config.toml
norm = "layernorm"
rope_fraction = 1.0
attn_scale = 0.125
parallel_block = true
init_std_qkv = 0.037
init_std_up = 0.037
init_std_down = 0.0
beta2 = 0.95
weight_decay = 0.28
lr_head = 0.00865
grad_clip = 2.0
schedule = "wsd"
decay_fraction = 0.819
doc_mask = true
dataset = "wikipedia_en"
Each number is 50 + 10 x the weight over its row's rms, rounded and kept within 0 to 99. Layers, rows and columns count from 0. The size before them is the row's rms in percent of the matrix's.

# layer 12 MLP up, 1024x256, rms 0.0594, rows 683-710, columns 128-255
092:41 46 64 64 57 55 54 43 51 41 45 43 55 46 52 29 49 59 45 51 43 50 61 14 32 62 43 49 56 45 61 58 39 44 52 64 35 64 55 45 29 62 52 81 86 64 55 46 55 61 58 53 47 39 65 51 38 48 52 39 49 49 49 51 40 42 47 60 49 50 51 60 48 48 47 40 31 66 51 49 51 50 47 60 55 54 50 40 52 57 52 48 55 51 59 48 46 36 48 32 44 45 47 51 41 42 41 35 58 51 43 52 53 36 47 56 64 48 56 57 45 63 52 46 42 55 56 55
096:32 46 57 71 58 52 60 52 53 38 55 49 44 50 49 36 32 41 25 39 29 62 74 39 47 51 54 33 42 46 42 38 42 42 57 57 36 55 55 55 58 45 50 43 49 61 47 61 38 46 36 61 41 47 55 45 48 57 63 45 43 67 60 51 50 42 60 52 60 63 52 47 54 38 27 56 61 32 59 43 44 63 50 38 38 49 41 51 55 49 56 51 69 39 50 55 54 70 45 55 29 50 37 18 40 49 53 48 56 68 59 72 57 63 65 52 60 68 56 44 47 37 42 50 65 40 48 54
101:42 38 59 49 65 51 59 74 45 50 49 58 50 54 48 45 36 48 56 54 51 59 60 60 64 49 49 62 54 39 55 56 44 48 44 50 31 30 46 25 45 37 65 27 48 37 48 42 32 50 41 42 44 57 49 51 57 40 45 31 54 38 65 64 46 66 44 39 47 57 38 59 54 63 51 38 64 49 53 55 36 42 45 53 46 30 50 34 51 46 52 57 52 63 49 49 56 53 60 48 58 35 66 49 53 48 53 37 33 59 67 58 41 59 52 52 40 71 72 42 36 36 57 43 62 53 62 51
100:51 60 41 45 67 25 62 40 46 54 54 34 62 64 51 49 46 38 67 41 56 44 61 49 55 43 36 33 48 34 71 49 60 55 33 58 52 29 49 53 35 59 54 55 51 55 54 37 44 38 25 46 51 63 42 65 30 56 60 44 63 51 66 39 50 55 58 50 39 63 42 37 57 46 60 60 63 62 58 62 57 63 48 54 54 59 48 68 43 50 81 48 29 45 48 44 59 56 51 36 43 53 52 50 46 58 60 45 49 54 32 51 42 39 47 58 43 43 58 34 55 26 57 61 34 42 36 46
100:44 69 63 57 41 46 44 45 47 51 63 48 58 42 68 39 47 43 23 59 44 51 75 49 52 66 60 54 55 37 59 45 38 54 43 41 22 44 46 63 54 25 50 66 77 62 48 37 68 47 50 43 44 27 29 49 41 38 56 58 60 41 60 47 59 66 54 39 51 45 45 44 52 59 45 52 44 46 36 44 35 63 52 47 56 40 64 50 51 37 35 36 51 54 38 54 46 46 54 59 49 48 56 41 51 37 52 42 53 57 37 54 56 48 38 45 61 57 61 51 43 52 43 67 60 66 55 36
107:59 67 80 62 58 60 62 72 42 69 51 65 56 39 50 31 34 50 55 54 45 46 50 63 51 53 47 35 50 48 64 49 39 43 38 45 56 34 60 50 45 41 68 62 61 49 57 56 36 53 63 60 25 47 41 50 41 48 52 37 50 34 38 42 70 48 45 62 33 60 39 49 43 36 47 37 59 57 55 50 54 49 24 39 48 57 52 38 52 49 46 41 42 39 63 52 62 36 55 52 56 44 58 47 51 41 43 43 57 46 42 54 42 56 44 46 38 50 59 40 58 46 49 41 47 68 53 38
097:47 51 62 55 48 60 41 69 54 53 51 67 43 36 61 45 68 66 55 66 53 49 62 42 58 36 51 42 54 51 50 47 49 38 44 53 52 58 51 58 39 44 57 48 53 31 46 70 42 49 54 44 39 28 57 53 50 26 50 46 62 53 58 41 64 56 61 46 63 53 66 66 48 31 58 47 81 52 27 55 52 45 56 47 53 37 51 42 62 49 34 47 62 48 52 53 61 39 46 48 49 44 37 34 52 41 54 41 38 58 38 45 51 40 52 52 60 50 41 54 38 42 56 64 47 43 34 38
117:34 44 42 62 37 41 47 64 37 51 36 48 46 65 49 49 62 32 46 66 51 71 50 56 33 45 35 50 52 60 68 51 42 67 44 45 37 38 40 32 56 39 42 53 52 44 40 60 60 46 45 45 45 55 65 59 40 41 46 37 38 36 54 46 35 55 54 74 46 63 56 45 48 60 40 48 58 57 61 39 54 68 49 70 52 29 52 54 49 59 45 52 74 56 41 30 55 46 38 57 36 57 49 70 57 57 59 53 51 40 43 53 51 61 50 39 39 51 43 37 57 45 57 27 51 41 34 55
095:48 53 39 32 56 50 62 52 66 41 65 52 41 54 58 51 39 75 55 46 65 51 61 46 47 41 32 57 61 55 56 28 40 32 40 62 33 51 58 57 49 50 64 62 62 38 30 42 58 55 55 55 40 50 57 64 46 48 60 59 42 59 41 60 56 52 32 49 44 56 49 61 50 60 46 41 41 67 43 52 57 41 25 54 58 52 52 52 48 46 55 53 41 45 42 49 38 53 51 36 50 66 45 45 49 66 31 39 36 55 47 53 47 56 43 54 68 46 49 62 58 49 50 71 53 58 54 38
105:30 56 51 49 66 55 49 32 57 10 53 45 45 69 45 54 52 46 66 38 43 55 44 54 60 47 52 49 32 61 50 57 43 50 45 71 65 44 56 48 54 53 55 61 54 60 54 65 67 61 61 55 53 40 47 66 45 49 38 39 31 45 57 59 42 43 40 31 64 52 59 38 31 49 48 50 61 48 54 47 74 50 42 48 54 49 53 62 42 50 45 49 61 57 45 43 45 41 49 35 52 57 51 51 54 43 47 49 49 48 52 56 35 41 66 49 45 48 51 70 75 23 56 69 38 43 53 39
099:26 38 58 40 48 47 59 70 51 58 45 37 48 55 41 53 53 42 39 59 59 46 40 57 50 71 46 74 38 54 70 36 37 69 64 51 44 52 46 47 70 44 48 57 39 38 40 51 53 23 54 62 57 68 50 46 37 50 50 51 37 36 56 38 43 60 51 64 74 53 31 38 67 57 65 44 74 55 61 40 58 59 55 56 44 42 28 41 52 47 55 54 55 51 59 54 37 44 36 48 64 64 41 60 39 46 43 48 46 42 40 57 59 63 48 50 61 55 51 39 51 42 58 47 58 36 56 41
103:41 68 62 22 59 50 58 45 56 56 56 49 51 60 61 51 55 49 68 26 59 50 47 71 52 52 40 46 33 39 46 53 45 48 59 50 69 37 50 67 55 26 41 64 59 48 42 47 41 44 52 52 60 63 56 50 53 56 40 38 71 40 59 37 55 69 62 39 65 51 52 34 33 54 37 34 47 36 47 60 29 57 35 53 32 39 44 50 57 47 45 37 52 55 42 52 45 53 48 41 53 54 49 49 42 46 56 53 50 61 61 53 64 52 67 51 46 59 59 52 37 52 69 52 48 46 53 37
093:45 55 57 57 66 54 55 50 51 55 55 46 65 47 43 48 49 65 31 38 62 67 51 52 45 39 59 46 35 37 56 55 53 67 40 56 28 37 34 56 47 46 39 51 42 57 40 53 40 47 43 74 45 34 50 75 70 56 41 41 38 41 54 47 50 70 56 61 51 56 40 61 52 46 66 46 45 66 66 40 33 37 47 63 48 60 52 36 52 55 51 42 48 60 30 30 33 48 54 51 36 42 63 39 46 53 58 38 53 51 41 57 46 55 44 52 39 64 69 60 34 47 49 53 60 41 57 45
102:64 39 58 39 55 44 45 43 62 48 68 53 36 53 37 48 48 56 56 54 35 51 47 71 60 36 45 23 46 41 69 56 47 61 63 44 66 47 64 53 48 41 70 54 60 64 48 61 53 43 49 54 47 46 53 35 33 54 31 53 65 55 56 53 47 56 44 32 48 56 29 33 52 61 36 42 62 49 54 62 36 45 50 57 46 48 49 70 40 48 52 53 50 27 59 52 52 38 49 37 44 47 49 53 23 51 45 45 81 48 55 39 61 54 43 52 47 46 39 70 54 52 54 42 52 46 38 53
098:45 54 51 45 47 52 33 40 66 45 56 29 47 40 51 45 27 57 56 34 71 60 50 34 57 35 52 40 46 50 50 41 37 46 55 42 51 50 39 58 56 59 55 34 58 62 50 60 55 44 57 53 63 43 55 44 56 42 62 56 53 68 34 53 69 83 39 40 51 43 53 40 54 69 50 52 59 66 53 54 55 58 57 47 48 46 35 56 50 39 51 55 38 57 48 61 48 58 45 66 69 51 41 28 44 31 41 52 55 32 37 72 42 56 64 43 57 49 68 61 56 10 61 62 73 41 47 51
104:67 41 59 50 73 49 54 68 51 45 59 31 33 55 53 51 37 45 33 44 50 49 60 50 54 34 47 51 32 40 51 55 55 38 43 63 54 36 52 55 47 35 62 50 59 49 49 54 57 65 33 49 55 46 67 62 40 50 45 55 40 45 51 37 62 49 50 56 48 63 56 41 43 55 46 55 61 56 45 44 58 47 44 37 62 42 50 59 41 61 53 47 71 49 46 47 45 36 29 64 69 53 34 46 37 38 61 59 37 52 42 74 64 72 39 60 53 56 42 59 35 47 49 58 67 43 38 46
101:47 42 74 52 41 49 59 54 38 63 70 42 42 45 57 55 34 44 73 40 79 54 54 39 51 34 34 61 45 65 51 53 45 47 43 61 29 63 67 48 52 49 63 39 45 66 50 62 52 45 44 51 51 28 54 63 49 22 44 41 50 41 54 46 52 51 37 42 50 45 58 51 67 51 59 54 57 54 22 68 47 45 44 54 45 54 75 56 61 52 50 54 53 49 38 34 55 67 47 57 58 56 48 50 51 61 43 43 42 58 52 65 40 53 37 53 50 49 40 65 58 49 43 44 51 46 49 31
099:53 43 35 46 46 52 45 47 70 49 55 51 58 44 54 61 54 65 50 36 54 46 59 47 64 33 38 43 44 49 56 52 59 53 70 53 54 48 40 40 48 44 64 44 63 50 57 43 42 51 40 51 46 51 43 62 46 28 56 52 40 57 64 54 51 53 26 36 46 48 30 54 43 58 57 36 47 63 51 57 44 45 45 73 73 63 27 51 35 50 49 59 39 46 74 42 52 47 44 44 53 49 50 43 32 37 45 51 48 66 38 52 47 67 40 28 59 38 50 44 44 34 69 51 73 48 31 26
103:57 39 55 52 61 58 41 59 42 40 43 48 38 68 55 53 41 42 55 45 39 65 54 45 72 54 49 40 49 39 44 61 49 42 43 67 46 49 36 60 62 58 58 60 53 40 40 78 57 45 58 41 43 56 41 55 32 61 54 35 46 60 35 44 60 61 39 52 50 41 36 52 44 73 49 55 69 52 38 38 58 67 53 59 39 31 32 57 36 59 37 39 46 51 56 52 65 33 43 53 58 57 46 29 45 48 23 38 61 62 37 53 53 64 61 58 33 56 55 44 34 48 53 53 47 35 57 44
100:43 55 53 45 42 35 45 50 70 37 44 58 54 50 57 54 47 43 54 38 47 62 52 43 54 44 39 32 51 59 58 57 40 60 45 65 35 37 52 59 61 46 45 47 44 70 62 56 59 41 63 64 31 45 79 54 45 59 51 52 35 47 68 47 52 53 35 30 58 32 62 44 64 58 47 57 63 58 45 54 30 52 32 66 42 43 37 59 56 23 48 46 48 58 54 52 38 47 35 51 51 54 49 44 66 62 63 41 58 31 41 48 72 58 49 53 47 71 55 48 61 39 55 43 41 34 31 47
102:48 59 63 74 46 62 48 57 61 62 61 43 42 50 39 50 44 56 39 54 52 57 47 45 45 34 41 58 45 31 40 41 47 51 50 42 58 34 64 51 55 44 41 50 51 43 56 46 43 53 50 56 48 46 55 38 57 53 53 33 61 47 44 70 52 56 51 50 43 67 53 52 47 66 53 43 57 69 51 62 58 46 60 38 42 42 62 66 39 59 58 55 44 56 49 74 59 35 50 49 36 53 28 37 56 50 37 48 59 71 48 43 36 51 50 58 67 49 45 44 64 54 40 46 35 32 55 45
103:44 60 73 62 45 44 46 46 42 67 53 45 60 40 41 34 37 43 55 56 57 63 61 50 44 44 67 50 40 46 51 56 29 42 49 34 41 38 59 45 59 37 39 44 49 41 45 40 38 53 58 60 33 39 50 51 61 61 48 47 49 41 55 42 48 70 55 57 52 52 56 52 65 47 33 53 47 65 36 56 39 37 59 34 35 59 33 41 39 56 46 53 34 54 66 61 57 48 49 37 51 53 47 39 51 64 32 51 64 55 48 61 38 62 35 59 45 50 61 49 66 69 45 50 38 47 68 45
094:55 47 48 49 44 63 57 55 59 39 57 38 53 46 55 49 47 43 51 41 66 60 51 64 60 45 44 67 48 51 50 51 37 56 52 60 44 46 42 43 65 43 49 42 70 41 25 62 53 45 47 64 58 54 65 61 46 38 51 57 48 43 62 51 36 60 56 50 40 59 33 60 32 61 45 50 74 40 67 53 54 39 61 49 57 53 66 51 55 45 57 40 60 64 42 41 60 59 48 55 63 58 53 55 17 57 56 48 58 59 41 60 51 50 48 53 60 29 53 37 55 39 48 68 74 48 64 41
103:52 36 43 52 52 44 52 50 57 50 43 52 52 58 53 49 57 64 64 61 33 55 51 56 64 62 55 32 43 53 42 48 56 49 37 68 40 49 63 55 65 52 62 59 45 57 34 66 56 20 65 50 48 49 53 60 49 50 40 31 43 33 56 62 51 40 45 32 46 56 41 60 56 47 24 48 48 52 57 60 41 37 41 55 48 47 51 59 38 42 63 78 55 37 55 33 59 32 41 56 45 52 46 41 48 60 45 47 66 52 47 29 48 52 59 36 66 76 39 67 54 46 58 40 55 57 32 50
104:57 60 61 48 68 45 56 58 69 71 44 59 54 48 42 44 54 55 40 59 62 58 44 34 65 69 48 51 56 44 41 42 37 41 43 57 60 43 54 59 57 43 54 40 55 61 32 64 48 36 50 70 47 45 46 65 46 43 46 49 51 44 71 39 60 61 44 51 64 31 39 48 34 52 48 52 43 63 35 43 43 54 53 63 49 58 44 50 54 31 53 51 44 34 35 48 36 45 33 50 60 74 29 49 61 57 55 37 42 74 25 35 52 42 31 46 45 50 31 43 39 68 39 60 49 50 67 31
093:51 55 46 45 47 53 24 42 56 52 51 57 59 51 56 39 45 53 32 20 64 54 35 51 46 42 61 68 63 44 52 44 51 50 51 23 54 54 59 50 53 52 39 59 60 56 35 65 27 40 38 47 47 31 55 44 61 56 56 25 57 49 66 57 57 54 55 61 45 52 39 37 53 62 46 51 53 32 43 56 43 55 39 58 47 53 59 54 47 56 46 36 50 38 55 52 26 52 43 56 58 52 39 46 48 41 28 55 44 59 28 66 66 56 35 57 63 50 36 66 42 46 54 29 43 41 51 44
118:42 46 69 66 45 48 53 66 54 56 68 31 37 38 49 57 38 51 63 49 57 48 48 51 51 48 46 59 35 56 64 60 41 53 48 42 43 38 49 42 45 52 53 57 58 49 41 54 44 37 52 56 53 48 47 57 46 59 52 45 53 25 51 56 39 46 46 56 53 57 49 46 55 38 46 48 43 41 60 58 45 54 43 58 28 51 54 54 50 42 74 36 52 56 59 47 55 53 49 19 48 56 67 52 51 44 42 45 47 53 56 41 60 55 56 39 55 53 50 56 46 48 62 45 49 47 33 46
102:42 40 51 58 50 46 53 51 60 52 61 49 33 62 50 43 48 52 63 51 40 64 59 63 39 52 57 53 35 44 42 71 51 57 50 60 48 29 65 39 72 44 54 45 48 39 45 45 54 59 44 31 36 50 55 46 55 35 43 53 42 55 61 50 51 37 62 69 48 53 50 66 36 49 48 56 57 50 51 42 24 63 43 55 34 31 33 45 56 42 51 62 58 54 42 44 57 69 42 35 70 48 68 42 50 40 42 63 50 46 56 66 50 47 47 58 44 45 59 46 62 63 58 48 73 55 48 40
# layer 12 MLP down (transposed), 1024x256, rms 0.0504, rows 683-709, columns 128-255
094:46 50 59 33 41 44 42 66 71 48 47 57 38 52 31 58 43 51 52 49 27 53 31 60 31 45 39 52 49 37 76 53 59 54 50 48 38 47 52 55 59 42 71 53 47 55 50 49 52 50 65 67 52 59 35 48 59 52 41 51 51 53 56 46 58 39 59 37 56 46 27 47 51 60 65 40 54 46 55 41 69 30 46 40 51 41 55 45 48 53 74 68 37 46 45 41 44 41 30 58 60 38 58 38 53 39 55 60 33 50 40 53 54 33 45 43 31 68 67 42 46 30 55 46 41 50 53 31
095:58 57 49 42 42 45 39 76 41 67 52 52 52 54 56 42 56 47 73 40 73 64 46 76 65 62 46 49 44 61 41 47 65 48 43 52 48 48 44 48 52 72 50 62 55 54 42 52 54 51 70 46 45 58 46 51 52 55 47 38 42 61 43 58 65 50 58 51 56 39 49 62 47 70 60 48 53 58 62 51 36 29 53 66 29 53 62 51 42 47 61 64 54 33 38 38 34 45 48 63 50 60 42 60 41 60 59 34 25 38 62 40 49 56 58 46 58 28 73 43 29 41 31 60 41 47 50 53
107:53 45 58 46 56 56 37 42 47 66 32 46 61 51 44 48 53 61 40 56 30 57 48 65 42 55 60 53 47 79 41 45 59 74 49 58 57 54 53 54 65 65 55 53 43 30 27 52 70 40 42 53 44 56 64 42 31 60 46 44 63 43 58 48 61 58 47 43 52 38 56 47 53 52 40 55 61 37 47 50 48 40 52 50 62 53 44 52 62 62 47 45 68 48 52 43 46 52 48 44 61 44 52 41 64 57 50 55 47 46 58 46 45 54 42 47 56 49 43 73 41 60 38 42 53 61 57 70
103:35 49 62 46 61 50 59 61 42 43 64 54 56 49 58 57 49 57 31 67 43 66 44 59 43 51 50 34 55 66 82 47 64 34 62 60 62 48 58 53 45 36 45 45 63 63 52 48 45 47 51 45 45 46 52 42 75 64 50 34 57 39 52 62 63 46 54 51 46 51 48 73 36 47 47 49 55 60 51 44 61 74 40 38 36 50 51 55 37 54 31 44 35 48 61 38 70 55 51 51 55 37 61 42 59 48 37 57 70 51 56 50 51 28 55 53 50 49 56 37 47 71 39 40 56 27 50 38
098:46 40 58 54 48 57 42 63 44 63 37 46 43 55 54 15 44 42 44 47 48 53 47 48 52 59 54 51 63 45 58 59 36 68 49 59 46 61 59 41 53 52 37 47 26 34 46 51 35 54 44 58 66 56 68 60 43 53 46 75 36 46 60 39 39 53 62 42 46 51 58 76 41 59 48 45 48 51 40 38 45 38 38 53 67 64 60 59 67 59 60 51 64 44 66 48 31 72 54 46 40 49 51 44 44 64 73 41 45 43 29 43 43 35 52 60 50 51 66 55 56 49 51 41 48 52 46 55
092:61 51 45 43 53 52 55 37 60 47 51 54 35 46 47 57 58 43 45 60 50 46 60 44 53 45 46 68 54 37 54 72 57 53 54 47 61 54 43 37 46 70 54 46 46 34 72 50 49 53 37 42 42 63 63 40 56 60 38 38 59 67 61 56 42 55 44 31 52 40 63 52 55 60 51 47 31 50 51 62 46 44 60 73 55 52 54 52 66 49 49 46 57 48 54 60 52 62 38 34 60 61 51 55 58 51 50 44 57 49 57 44 45 41 36 50 57 58 39 00 49 68 45 49 55 49 42 63
095:43 59 55 38 60 40 46 39 62 40 41 38 59 42 45 61 46 33 37 51 48 53 47 48 48 49 50 54 71 55 52 35 53 58 34 52 35 38 69 51 59 55 44 57 43 53 58 64 61 41 39 50 50 53 45 47 40 27 59 55 49 65 43 63 56 51 36 44 31 49 25 51 46 29 54 37 48 49 48 43 46 63 43 58 60 42 53 57 51 53 67 55 38 60 52 62 58 43 50 52 62 32 54 53 48 42 49 55 60 48 38 44 39 60 51 41 57 47 61 41 61 49 53 41 59 76 51 56
121:46 54 60 45 61 57 53 53 56 54 66 58 49 30 54 52 39 66 50 24 50 35 52 38 56 47 57 39 49 45 27 46 63 44 42 62 45 63 56 72 49 62 68 44 49 62 62 53 47 50 46 51 54 35 48 42 48 53 51 55 53 56 47 51 60 49 47 16 49 38 45 58 45 42 55 57 65 55 34 66 51 42 57 31 56 66 54 62 57 59 55 48 43 49 47 72 37 45 52 35 72 45 48 29 45 57 46 45 46 52 49 51 67 39 50 44 57 53 54 50 42 55 37 57 69 54 69 44
094:57 57 53 48 68 39 43 52 43 66 48 75 51 57 53 51 68 45 48 57 39 27 51 59 50 40 50 50 52 55 28 43 44 74 63 69 64 41 32 57 65 56 54 25 61 49 47 49 47 64 41 51 53 66 49 41 56 52 40 69 67 56 72 37 49 65 58 45 54 19 50 66 26 39 39 53 54 54 60 49 40 44 50 44 59 51 50 56 52 55 53 38 39 64 35 58 54 51 52 55 44 57 44 66 50 43 47 47 65 33 46 49 43 42 39 43 56 60 62 44 54 43 42 36 49 51 44 45
107:57 67 60 51 50 45 42 52 48 73 54 62 54 48 33 26 49 57 49 64 70 54 42 43 33 55 46 49 58 34 46 39 45 52 42 37 50 55 69 36 51 50 43 57 65 48 45 63 54 54 54 70 44 53 43 54 48 30 49 44 48 49 51 40 43 49 49 46 36 40 59 65 48 59 59 45 45 46 62 52 51 42 31 48 52 42 56 33 43 58 50 57 64 33 41 35 56 42 42 51 40 53 68 41 57 50 37 56 55 56 44 50 58 74 53 49 53 39 42 51 54 54 45 44 37 65 68 40
104:41 50 52 45 34 31 53 45 43 49 42 52 63 62 73 58 53 62 58 50 34 44 47 53 51 38 55 61 58 49 48 56 46 44 29 61 51 37 40 37 62 47 51 62 49 40 66 35 39 56 64 44 40 41 44 50 73 34 50 36 56 60 48 54 54 38 53 54 36 50 69 58 57 55 55 58 43 30 54 51 47 54 56 63 58 52 62 52 44 42 53 34 62 45 55 47 36 32 60 54 48 50 51 66 59 56 48 50 61 53 44 47 34 44 53 31 53 54 50 42 44 54 48 54 71 47 51 70
099:44 46 69 56 40 52 57 52 40 66 47 55 46 42 61 27 68 53 45 59 44 42 48 48 37 64 53 61 60 56 34 47 39 49 51 39 48 64 48 62 55 51 52 44 41 41 52 38 37 48 36 57 26 50 46 50 30 32 37 32 59 65 51 51 48 64 52 49 49 46 52 48 46 50 37 52 66 53 68 65 59 60 49 53 56 57 45 45 59 44 33 57 41 53 47 48 44 55 48 40 56 57 46 64 36 63 41 24 51 51 50 47 43 31 50 36 34 37 63 48 68 44 61 56 65 54 64 56
091:55 48 64 53 49 29 49 49 50 58 51 58 54 56 47 39 59 60 58 60 30 38 52 43 50 45 39 58 48 41 55 60 39 57 60 55 56 50 57 47 43 37 63 54 47 55 41 41 43 49 59 33 26 58 47 47 53 51 55 48 59 49 54 70 54 45 57 51 54 55 45 59 30 26 47 59 39 59 47 54 61 46 45 44 51 49 55 58 45 53 41 47 48 63 59 44 69 39 58 55 54 56 32 48 57 44 40 53 37 54 53 36 48 45 50 59 55 31 40 50 61 57 55 41 37 50 50 44
096:58 45 59 54 64 33 51 58 45 52 55 45 49 35 52 80 55 44 53 52 34 54 57 23 64 55 39 53 44 57 58 50 52 35 50 33 47 44 39 60 51 47 48 44 34 37 49 47 55 50 53 44 38 49 39 57 50 69 63 67 51 51 47 57 60 35 52 39 53 60 60 44 41 51 38 28 45 55 51 41 46 58 49 31 59 37 52 44 67 31 56 63 51 62 59 45 60 62 55 56 52 59 66 52 63 39 38 43 54 36 48 67 52 50 38 41 57 53 44 70 33 58 48 48 52 48 37 66
082:60 59 60 69 46 61 45 41 48 47 44 56 52 41 41 61 53 62 64 43 59 51 55 46 57 59 40 50 46 40 40 62 48 46 41 53 33 48 51 52 48 51 72 60 58 51 45 44 51 49 55 53 42 41 55 57 50 38 41 73 41 50 57 59 37 44 51 55 37 19 48 45 65 47 55 44 69 62 43 62 55 44 44 39 54 55 55 47 52 57 55 36 50 54 42 70 42 34 51 52 46 57 41 44 42 50 31 43 34 50 59 46 68 46 40 35 61 45 35 56 42 67 48 40 46 49 52 48
105:42 62 49 38 63 54 65 50 59 58 52 67 43 41 56 65 58 53 61 36 48 55 61 57 57 50 66 44 47 40 57 39 46 59 66 57 66 50 49 67 34 53 51 67 45 56 28 37 44 61 56 55 42 41 42 68 51 45 48 53 51 42 40 56 38 42 51 28 42 54 55 37 58 37 46 49 65 43 53 40 50 48 56 65 48 49 39 58 54 39 47 33 81 58 55 56 48 32 47 49 39 39 48 44 45 47 60 53 53 51 39 56 53 48 50 30 53 56 46 68 42 63 55 60 62 60 49 73
099:65 58 52 56 51 44 64 47 53 60 56 44 58 34 52 50 38 43 41 53 44 42 57 52 39 59 58 56 74 63 56 44 50 40 59 53 77 61 55 45 45 60 56 47 49 55 51 57 39 47 39 51 53 48 63 48 64 65 48 38 62 55 44 57 43 35 43 56 56 46 29 50 48 36 50 64 53 62 50 48 54 47 51 67 57 51 40 52 47 39 35 34 62 51 56 70 49 37 59 54 45 61 67 36 34 38 46 35 61 20 61 48 40 36 44 72 62 56 35 32 45 45 54 72 53 55 60 79
098:64 53 48 51 48 44 43 56 54 60 50 58 28 44 47 76 64 56 63 37 67 29 56 43 65 54 37 61 53 41 37 43 48 59 45 63 54 52 50 66 46 40 52 45 55 54 50 40 41 52 51 42 64 51 45 52 56 57 50 74 72 50 60 45 57 53 37 36 37 47 54 46 47 60 44 43 65 51 56 59 41 29 48 51 43 51 54 52 51 52 63 51 53 59 36 52 42 67 48 65 50 63 46 45 43 51 60 55 30 30 49 40 62 37 36 60 43 42 51 80 44 54 39 37 66 36 54 53
107:44 61 41 59 48 43 48 55 60 52 34 56 59 62 54 35 70 61 42 52 53 52 39 54 46 54 55 47 40 53 45 45 35 38 42 52 48 47 47 48 55 46 51 60 64 37 70 46 46 59 42 48 47 52 65 55 51 35 62 26 54 46 51 48 49 42 41 57 47 68 65 53 42 46 57 52 50 44 55 43 39 40 47 48 29 74 45 63 34 42 44 46 40 52 47 57 49 58 35 52 42 78 52 57 66 66 52 52 33 66 59 56 36 53 43 46 61 41 54 59 42 40 67 47 61 45 65 32
100:52 46 46 54 25 46 41 41 23 48 65 57 65 32 40 45 43 64 61 44 31 65 42 60 30 40 52 49 28 57 53 46 51 39 57 45 59 49 39 63 35 59 39 47 61 44 42 50 30 56 36 49 31 43 40 42 56 41 56 37 44 39 47 34 23 56 56 80 65 61 58 37 44 63 51 37 40 45 62 56 57 40 56 78 51 65 59 63 63 49 61 68 43 25 67 54 56 55 55 58 39 58 60 51 45 42 57 43 44 55 61 48 28 52 38 53 40 37 41 56 69 40 64 58 39 59 51 39
109:41 48 42 47 52 49 44 42 51 39 46 55 56 51 57 19 57 46 56 48 47 47 52 48 49 44 57 34 56 58 62 64 45 48 27 50 47 66 43 65 45 39 51 51 48 66 51 55 56 59 56 54 76 54 53 63 36 44 38 40 59 49 52 46 58 57 47 49 53 57 37 51 45 45 55 46 32 49 43 34 52 68 39 40 50 46 45 37 58 44 51 54 56 32 37 41 35 60 61 57 53 40 72 56 48 57 54 56 64 51 43 64 55 55 63 56 42 61 58 49 34 20 61 59 44 62 51 53
098:37 39 47 44 39 48 54 49 57 45 42 66 37 47 57 56 32 48 61 30 36 66 59 63 53 43 41 52 62 59 42 52 44 60 40 56 52 64 46 59 42 37 51 59 39 66 45 60 45 45 68 32 69 64 42 49 48 39 32 43 48 42 48 53 38 53 44 33 50 43 36 63 45 40 72 42 43 53 44 39 65 59 41 45 53 37 57 46 57 62 54 55 64 36 34 60 39 52 49 46 44 46 53 64 49 43 63 46 56 57 43 54 65 57 65 50 42 59 47 40 32 38 62 52 55 76 54 53
094:39 64 66 39 56 57 43 60 59 50 46 80 50 78 56 37 53 47 55 54 33 53 54 58 51 55 56 40 46 65 34 75 56 49 39 54 49 39 67 47 70 56 38 56 42 51 54 47 38 36 45 39 58 48 61 29 45 51 64 47 44 49 50 47 49 65 52 55 40 53 51 52 46 52 48 41 37 53 27 45 32 61 52 47 65 48 34 48 36 25 63 59 49 53 58 35 40 41 37 64 53 50 66 66 61 58 62 62 49 43 55 55 47 67 75 60 48 67 48 26 47 54 54 58 40 51 52 47
098:47 38 53 49 36 46 32 60 43 36 56 40 37 28 44 65 44 58 36 61 34 61 63 50 47 43 50 44 44 49 44 43 35 40 52 57 48 50 34 61 58 39 62 47 57 43 58 60 65 45 63 43 37 60 48 61 58 39 49 42 47 60 63 52 58 34 56 56 35 45 53 60 61 41 55 32 52 49 49 52 44 44 59 79 34 49 45 64 60 64 50 49 45 59 55 57 56 34 44 68 65 46 40 48 55 40 40 59 60 51 58 44 20 42 30 47 60 56 67 56 51 47 53 64 36 43 39 38
113:51 60 66 51 49 45 61 40 55 58 40 52 44 63 45 59 38 47 50 61 47 58 56 47 45 51 51 51 54 56 48 36 49 60 64 54 47 56 63 46 49 48 53 40 52 61 42 37 64 58 40 48 49 38 59 64 52 53 42 55 47 40 53 58 44 68 43 43 67 58 58 54 61 45 55 57 59 46 45 61 46 52 40 38 66 43 49 43 54 37 39 37 51 38 39 49 36 44 52 46 35 55 55 31 55 71 52 61 57 46 65 58 54 42 66 49 48 34 40 56 49 51 43 40 43 31 54 63
100:63 60 55 57 67 58 55 37 39 44 52 65 47 39 68 37 47 50 49 51 41 60 37 69 57 53 66 55 65 55 44 37 48 65 42 48 44 61 54 65 37 60 52 50 43 70 47 51 20 59 40 42 65 43 56 40 49 43 46 50 50 53 52 50 50 34 66 38 57 45 34 34 44 40 49 40 49 50 59 56 50 47 51 43 39 50 63 48 56 58 52 45 67 57 51 50 56 50 52 28 53 60 45 55 50 44 53 68 43 43 42 47 45 63 55 53 41 50 55 45 53 62 46 38 52 59 35 58
117:57 49 69 47 40 65 41 37 47 73 70 36 43 50 34 42 62 62 72 48 61 69 45 39 48 33 51 42 44 51 45 47 48 50 57 48 55 38 35 43 41 38 33 46 47 59 44 69 57 43 59 39 37 39 46 52 48 65 49 60 35 33 62 54 37 32 39 58 58 59 45 49 43 61 50 53 53 39 52 40 51 43 56 52 46 40 46 61 58 60 46 56 36 41 52 53 56 61 54 46 58 52 54 40 54 51 49 41 50 66 63 51 46 58 35 56 52 39 37 72 64 52 47 64 54 46 53 53